Part of a small language model's weights.
Size: 12 layers, width 448.
Architecture: LayerNorm before each block, learned positions, tied embeddings.
Each number is 128 + 24 x the weight over the matrix's rms, rounded and kept within 0 to 255. Layers, rows and columns count from 0. Numbers have three digits each.

# up: layer 5 MLP up, 1792x448, rms 0.0943, rows 109-136, columns 224-335
# down: layer 5 MLP down (transposed), 1792x448, rms 0.0463, rows 109-136, columns 224-335
up109:142146139081135136162142091115121083104093119095122121121116140137128157130135178128133126137127164109129125119141152124155148139105134114138121129120153123146130138144136110124165159110131100117126149116131139138158114129116145132143121147116143104143088112112131127132125115092138105128129174139109147131137131129131110132149141108160
down109:138168123124152102127106141102133140107098110146158108129118116125135125129151075113108128135120103127110160147164108132126118127141098131125107135158117163123130105135103147112156150108175126134110134094171110137121128124119130121099143130126105140137133147117111124108125097121125142130072106094152152136123111139118136153136131119139
up110:140128118148131119094134082133113128163132107049126119084203103124103135049089164105113114047151118135098126117118133147144160100094096140103154145146073077085109123117135146116136070139165130117159115143130086132110096126121093166145121164137102147145175127096106123179095149131074144135135137147121130149184115101121135115129163099094
down110:146117113113112126129123163065143119121129184137099112122123090084181119121132118115115106179112133131145173102150161103088095145125155161187123129171163171136115125098096147146110118149139122115097117128123152137139131143115209071102140115100119125181126107122128114107138153132168097101118125092129139128111105169116121116125139113117
up111:138128094162124123147096137122119108124152138162123151104104137111144112133137100141131157088126116092112154129123101136169106129151087135137117113109123125115101153134139150144127096126121136101120135101121137111118117142129105098138137098097106131124093147155096120120152131094106151144129111159131132105090128118102119097091140151144
down111:150120129118154127144131161135146108120106105124116132129174115089114139149119146114147121156097123120125102147123124106127149081090123128118121154115139122144149176138098114111151139152135096111139112095099152184128074099116113133131134142121167095136107121124117111125143128157156119117124123128098138138164105155099137127159110147159
up112:119130159112126122108150115135127134096101145141127125163137154114105140146159137108114104129128157128162150123122116148116152149120123104142118154127168137168112123154108134121184113126113172105139135126144118116121147159124099130147104095146110127108182156100109153120119123096157155146138107114151152119129092103116111118133186136128
down112:069119114137110113137097127149145104128112145147134094115113107152150113149139186151131151143155112135141140122105121131117126158099124120126125130148073127124093092117115099168125100152139125121109116134125131130104159120112108139133139118106123141141119128112112113162133135129130147114104154163077126100203166148083146121133127150139
up113:139140146095115132161125133100123180125127133084123166173103133125166098131108114140078160133068160169106138148130095169137180142108137068053110166112141178125092116151164145136145145139127161176067160152150095070189144151128107102142133147096132130126116096123141089113126099168121132081138114069126093096115144121113116140167164117103
down113:111122130145177174181106114136139155117124111178097137072114162155123162098096125106166092137145095092167126063111132131119155112161090177175138146108137168141166084143158076135105118128151081181158108136166095169102125126132172119133123094141150141181133137119098117130143148118165119116153107117123069100081154174098150138119109112183
up114:137141137162087134101139144122119087123103124116129129110140146142144088102060125117156142121109159119153144167113117140168111139122100141142122115131170133114108130150133121126153117119144109128114159138126109130137121117088132138112134133148093148104128144082151130141119110155147128150165132101142116100149129118118134144122120145130
down114:111139130151108148148084098141098160140148109103120135088161139135114144145180096123133140154117126157109134124103138106129154130143113127129117125150096160115148113107117126160115146111161149114125130137143128146128128139072150151089125145101105125142136111117125119111132135139108119112154130145101127084134132145101125147132150131133
up115:133112128137121113093162096126127106086142131106139146123131117127119144153165113144115100070131136112139151110140144154101135154123150140126107151103163126128088094129130171158126123133145126135096101151094118089157123133127126144123137134106140113140105109125135141116127113134142174145138151126170146146132118129098127146119132124123
down115:143120119077116149116134154137133082162125119139123123118144143143122158109107104132143160136109108138134117107120160123157130121132156127094109213164097138122110130128148125123143101129181133131142119142136119160088161094081139135134129120137153160123125148152117135129105119149130155131116144114113138171091110139153098173138123182141
up116:138121098168104132158081150116114110157150152129140083150146114133115156103084133151169131128141119146138156146141117134142128097151133122116107109105071144121144153100135151101173161140182078115183133111105108142113133148110144153135104126159113140153160138109145123129097109133156168115117141109131138087146111115108112149157118132136
down116:126149119136143105102134120107119125131121147123154134141127143141134131132110120114106162146144144139110124143075145143142115144087083108110118102114146155131144127143128123130071121115097135161168130148113149117169113141091129164124155160168147112144120144137119142124133155139107111134129146051172105112108148123124131133129179102101
up117:137126091157107149106157153105145138119133108164144126081133102078159127173152096137125130129152131167143116111158124130134146120134113130107129140128122139117130106146127132146132123150132144082145181130110100146112087161125108137131145128089141109160112187133141148133124127108145170172128096117092167140122124099154129159138145119090
down117:108112141160116115110123124104131120138150102155078135102110151095090144119156139133110087100110136161131161139126101148150122148178112122125098159175108097103142105138142117128107087120117136153167113146137123136097137143151085118137144097096090106123098145135107101097139073102104114131141077122158085119123125179086140117110178122137
up118:133140124078077141141098160155158111109136097144122113144129139111132146142139111129117131104141093147133168173150125153142131145146128139084114121161093157111120101093120128124133127116125119098145149136120084099149161120132124149135137130115105135113158120148163134110106168146162140151111117157126094128135127130133155100128108167122
down118:098126106095130126102185164112137163117093149094143128146119144142116134135121111126156081129113121119147150106138122139122115124126160140135138107106136109098127113104160127155135177143114075144130094154116099125121121115144151155113121119101117144134104114122136109105151139134128084133143161113121073150181135102118153104158136109121
up119:119157165115114147168157082146130091193096154115160114119118111088089144088113119156127142105159131139051096123132126080090120145104154088153175073150142127066157104135173136110156206131117102131163102083090122144104113115141124183108076131142138103154158167101118176160166122126124123114107141115115136128122132093095152161117167119094
down119:182132097161115116066141164148123114144090108129119137077087168129152151145164136134111095130127148097131178143126117113102129134114163129112108088108136085109144135151127112126117180121141137188127108100202163165154141137142092097128159116096156109121136074125115094134123156137130130125103142138149108151146141144084101112175131114120
up120:125121112166121141161086161117122137071129084131101127127108150115127134126134115084136095144082124123140105134125154157103121118132105139143110100140094179162083106113152157129127122140157142150115110095127130095157119101154119169152176098124146102125101091126115136119087108128134142133107119128152123142106124124133108149104109129119
down120:101134160129147101105095112115187187088104161069138100147127102143123114147147135120159167114119152136147145108156097108143139112163150147085117060129139143148112114143139123112077155140162142132151118120145166174103142159178143126161118152144134111138098137155101115113118112140113141194103116128097121130128151115119165095138149140129
up121:136101107130162112151134129171114145183161122096101120115100114121121160115130120137099135159121181104153154121121129134137138163151132181085112127154140097149109116106110091201133130114087163152102142119075128106114121147142119154153168101109111113143165141139156114101149151119137155146109129123133155143160113157120140117120095135146
down121:102151094132151123144115075181132065118113124097129083135124125144099101142124091108191159102118165150135128090140156129159142128137079107131155125124127134164119152133126120087136090147137116154094136088126126150123157107123153141099137110146128131176116103123081169102156153137103095123131128146146137141097102116125109130124098101114
up122:128091148153128121105085135127111138113119102174119132137155139143145100175124117151150127151097141085126150114123137093134157111150149098103120150144128138149109139121121128152116139127131137111127148113099105154095131125102127141132133119115112095142145086117144109131155097081164107168121112174115137165137115160125110147112128122116
down122:138097128134129137137109122100153115123144108155159117127111117141133119131116189128164144121096122157100141115096119127136124093090086176101083084124116097142116155133162169144106159090124087165136102185135163122147146151118141110108092133135123157138175135170138086172168095127114145153129113122099141157140141115149141145153125110131
up123:135120108121122135149129111152091106128132146140091108146187093140105124186102162152137145129080147131071079125117137107150146115124108123131135125126123151110099110094118125148146122143133081137073135129135136104100107175124114106141188106138127110104096136149152143138088125087075131116161137116093114152158136098136124113131129120153
down123:136104121119124130081117107164143124126126130092165126145125206136129149111109137130102129104149073134138154143120110131130144129144138115134142138146117104072122145137118142140135142171132125113109163174130145136126135132124153106148158135143131117096148106147130116151090119102158138109150129103096131137140108122141143120111152133124
up124:137159129183139076110114121131122160155143134139103151138120164116131124100119120123106101152132121171096120134113102138108089141071116127120169114150114101125128118124139129106179114134139168143151085108112105099138065143133115119128098099130132112119161177116108093111124106121139104122106124186114110155084151195130143151145162116075
down124:117169147098123134096112168107141110118110125108172117127042153134153126160088191076123109104140121096111161154118149129136155104097126163158099087119116087113182146101115064125103124154105137127123104105100146142133134119156113157163183145131159094124116106119108119142122139123128143167102180102115099091174147097143129134142131123157
up125:150122158168076115103136143132144124114147163149096150108133140108108142152141147115116150143149127149096080095180119094070168063150139151125123143111090110074115117113102122089134100097125127132065131139092145181156072140079161160124148109159078113099140086138180142104117164129110092139110118107130150118147171128062124104145118104079
down125:065169113097099087132124128122139090135106134189128124134159159101135119102133148115120165119108149108107082154110082143125119109119132094134108173133101137127124136154100104181172077126099144084083117110135180150117139144149106162129122121161127126133123193155118147143140094129129132155118134108145106124129080143114100131072169145109
up126:154122125159093152067114162090107168113136064176128140109165126137157140136173163152133112140107116123167114176137138102099128117123159139147109121149115093140157132097095117142116115135189142125181131140106096083138115127127147154099074127145106111122158170090157135150133121166141135140145107146097087113124132105163101142092147168177
down126:130091127109140127130066152151117106150116114111118109140142095139142120145155095127158090144139109128093127139072144141145118158082154151117120112069104135185116165099090119152112143116123094154151115120145094127126141138110151131179136084141134116100118091108134118082160094115145143131152154125158148148124105133159144137146123104166
up127:148127145138139175070123110165091136111159112160073116097178093102126093075094218060098107148155142106151098063093107120125143139131123090151120084149149123143164138137131140149082102083089104126058106084130110136138094073152139175153135127188142108158082123128149133148107126110096092143134146115080173085166119147115124101055150148148
down127:158116146097153139127184119107140092129159094160155092168125170104151178099102136143127131164144089064137117114071126119098095173131089104193123113126069124115119126149090143100184091121136126130124155061142167127074087126147126129090126139114198101113100073111160111146085166143140090077113172137113147065123141118135115160070096040160
up128:115102180136137145119106169128094129139125137159133150134157111159113132150104159146142111116147105133119109140128125156122121111091103128139141122147135103164149127125082080112140069147121114149150118101118146160171144101122116087129102082103120097115114134075110162140123123112146144108126173109074116149147091155097129127134147133111
down128:064118195152137131119116168138103089134108143148145163099147114092134087137098122146111161139139167145183076107108114134110113127121143111150092097123125093136133101108122102086124152139135127131105174120093128131116062139078136120122099117135111092132153173076171125088151098129107148145127106123142120169154139128151137173095156114134
up129:136107108122115132143158090133149141128118114128124135131129141137138130094110093158090130139081117117090137101107100124126143102110160108156117084192090159120137165142102135118143116125135144157123090155130128115121127144140125150162127159102115112158126149156081134111111115142121093106110125122147151128126095141156150091111131170144
down129:161095103116167133130109171165127113124098107113139091105156083130095127149153118172106117111142155119113131142126121185130107121163105133092138119127162108114130145107138126162115138133128128154152103115147156110158115113136146136141117101141140144123121115184095148130136118111144085113120125157130141176159124118157153155167134106152
up130:128121116138096126099171112152111067131069145118099117141181107145132122155130135140134124132052131163166113091123145119139147140122093163107121142150117095167119116161143120154168123126123097146128139140149149121182142102127142123146094123139157107123089142159175148117128092102084160132131091105131132123087133123082140110157127155101
down130:148145147097147130135116085120149142143150140129145144153142133122122168122115127136099133122126113130139110112131106139120131114134179099125137133129106088107137113160137149118122166130087140110109123111127108099136132116092084098149120124141143122097124151121133114096140178097091146173144094139125135179113161114132138128140151166169
up131:125083138125118154159092132137171122125118108124163147111166099078124142126117120184106093171085156160123154128128161118140105123113164192105126109117165176174111136132163178136128187106162128074160112117133077090101179180117154168112106134095141166126118116102116201145151122138161122160107116102155175094136112101083109169152135108131
down131:133120149129165137111147184101178194095165130128127179120120086170101114147153137152125136153154121120147145144102114086148113189114087120088115134123106171088137140120129136130139135128142174154128109142127150149118086127131145131119128117144154102187159115125110115105111177128086106118096132142132180077149123128079133171128185131116
up132:127084107158098118159155094160128126120123147141106080119137131131135107153119102116152135146081119127111127131112166076136115126134092130119134098128147144118148136146114112150134155114113145117154117099128111135135106113126146156137160136073159125148127111128144117138129139114121120153145146115148149117132104103111148126114114155112
down132:110134142151128117141131136127080116125089116076135109106132110166122151137109113097153082131121140135123148118118114123056149166162139142127103113110113145133118122145120140125100132170083118092118169138124118096135130157120152119122106073115106137159135156181122130100133139138118145153137129126131180119120136127117115135113121140088
up133:140096079092136137117141117151140135151098141143128091088105132102100123126133125134156128127131165140156124120123130155133163106139147135114096103135077176120166095147073165121139115118128143122131160120171126104143123156120113144172096117064115125109150141098155131172117134097135110147113125189131161128111081148143117121173150118133
down133:156152098130123131110126067152113140126128105140145169138140120117105135137140099107140117090144113139130107107114126169079110136130140113099172110135134100120156169164123142092120114147120118145151103126129161084117158098143093115135144085091140126081116138123061144127154117102181139094150142122122110159156146144173100098141094130123
up134:133165114078123147116134122121105134147122093096115142103124167118050145122128136126107110118130122105118088146150138124142117141131161100168126113141120128153107109088134148079101128122111147153102105096151097149166082114155121118114146161147126156173105151154147130112098126141128134164126149180155116132148102164073130112129114156097
down134:119107134168168096178148168120103143146095146114127146080108109142137125131118126131152175155105139153138140117096109151119144125159082147148133179099157107151154084110068087128124125126104128151134159171179139157119138143125094155135111147116124137111076121137130109131143145150124127116124127136080116143135106135135131147184110112149
up135:095116147162122122115128100155088143077131115124121159082105124134119120108138104085114132135149111130130092090101084116122157142156172109134102120129112175116125092143139113135134101185118144105103146165123127131132136137092159121115142099070134096144153100135158111102118162092140109103101124079150108163132154114097133138123145143152
down135:141132138095125140121118137116153075094151119128181125132126147114094086098127166107140167144109136124116127143125148119153090132145079156124134120137154129142075131122130108125095123140171126147175138099123118105143125108126111135145142112153108129122122129168092127155135097121125139132163120144103128139138155164150158099080158150121
up136:096154159146131170106133148130136135125112128102128123147147121139145128163149126111159138111161165093116121140158147093117133109142131163138107167096155132145134110151139116105114128127114124097128164116132142100152089119121147120090131118077136110106140141117149128145122123113122109144149121144131104090094168150128156100140159154146
down136:108107174174145116152109094143123069146120142126135090091118128158161112128100093166121117119137138154155138104131147110124112124150098108148142187094118086120174087093121103129137131173164122133132154097152108113152110113103143118144105126116148121152131091128120144109095153114113140176174129069165144116160089127133121148131149149130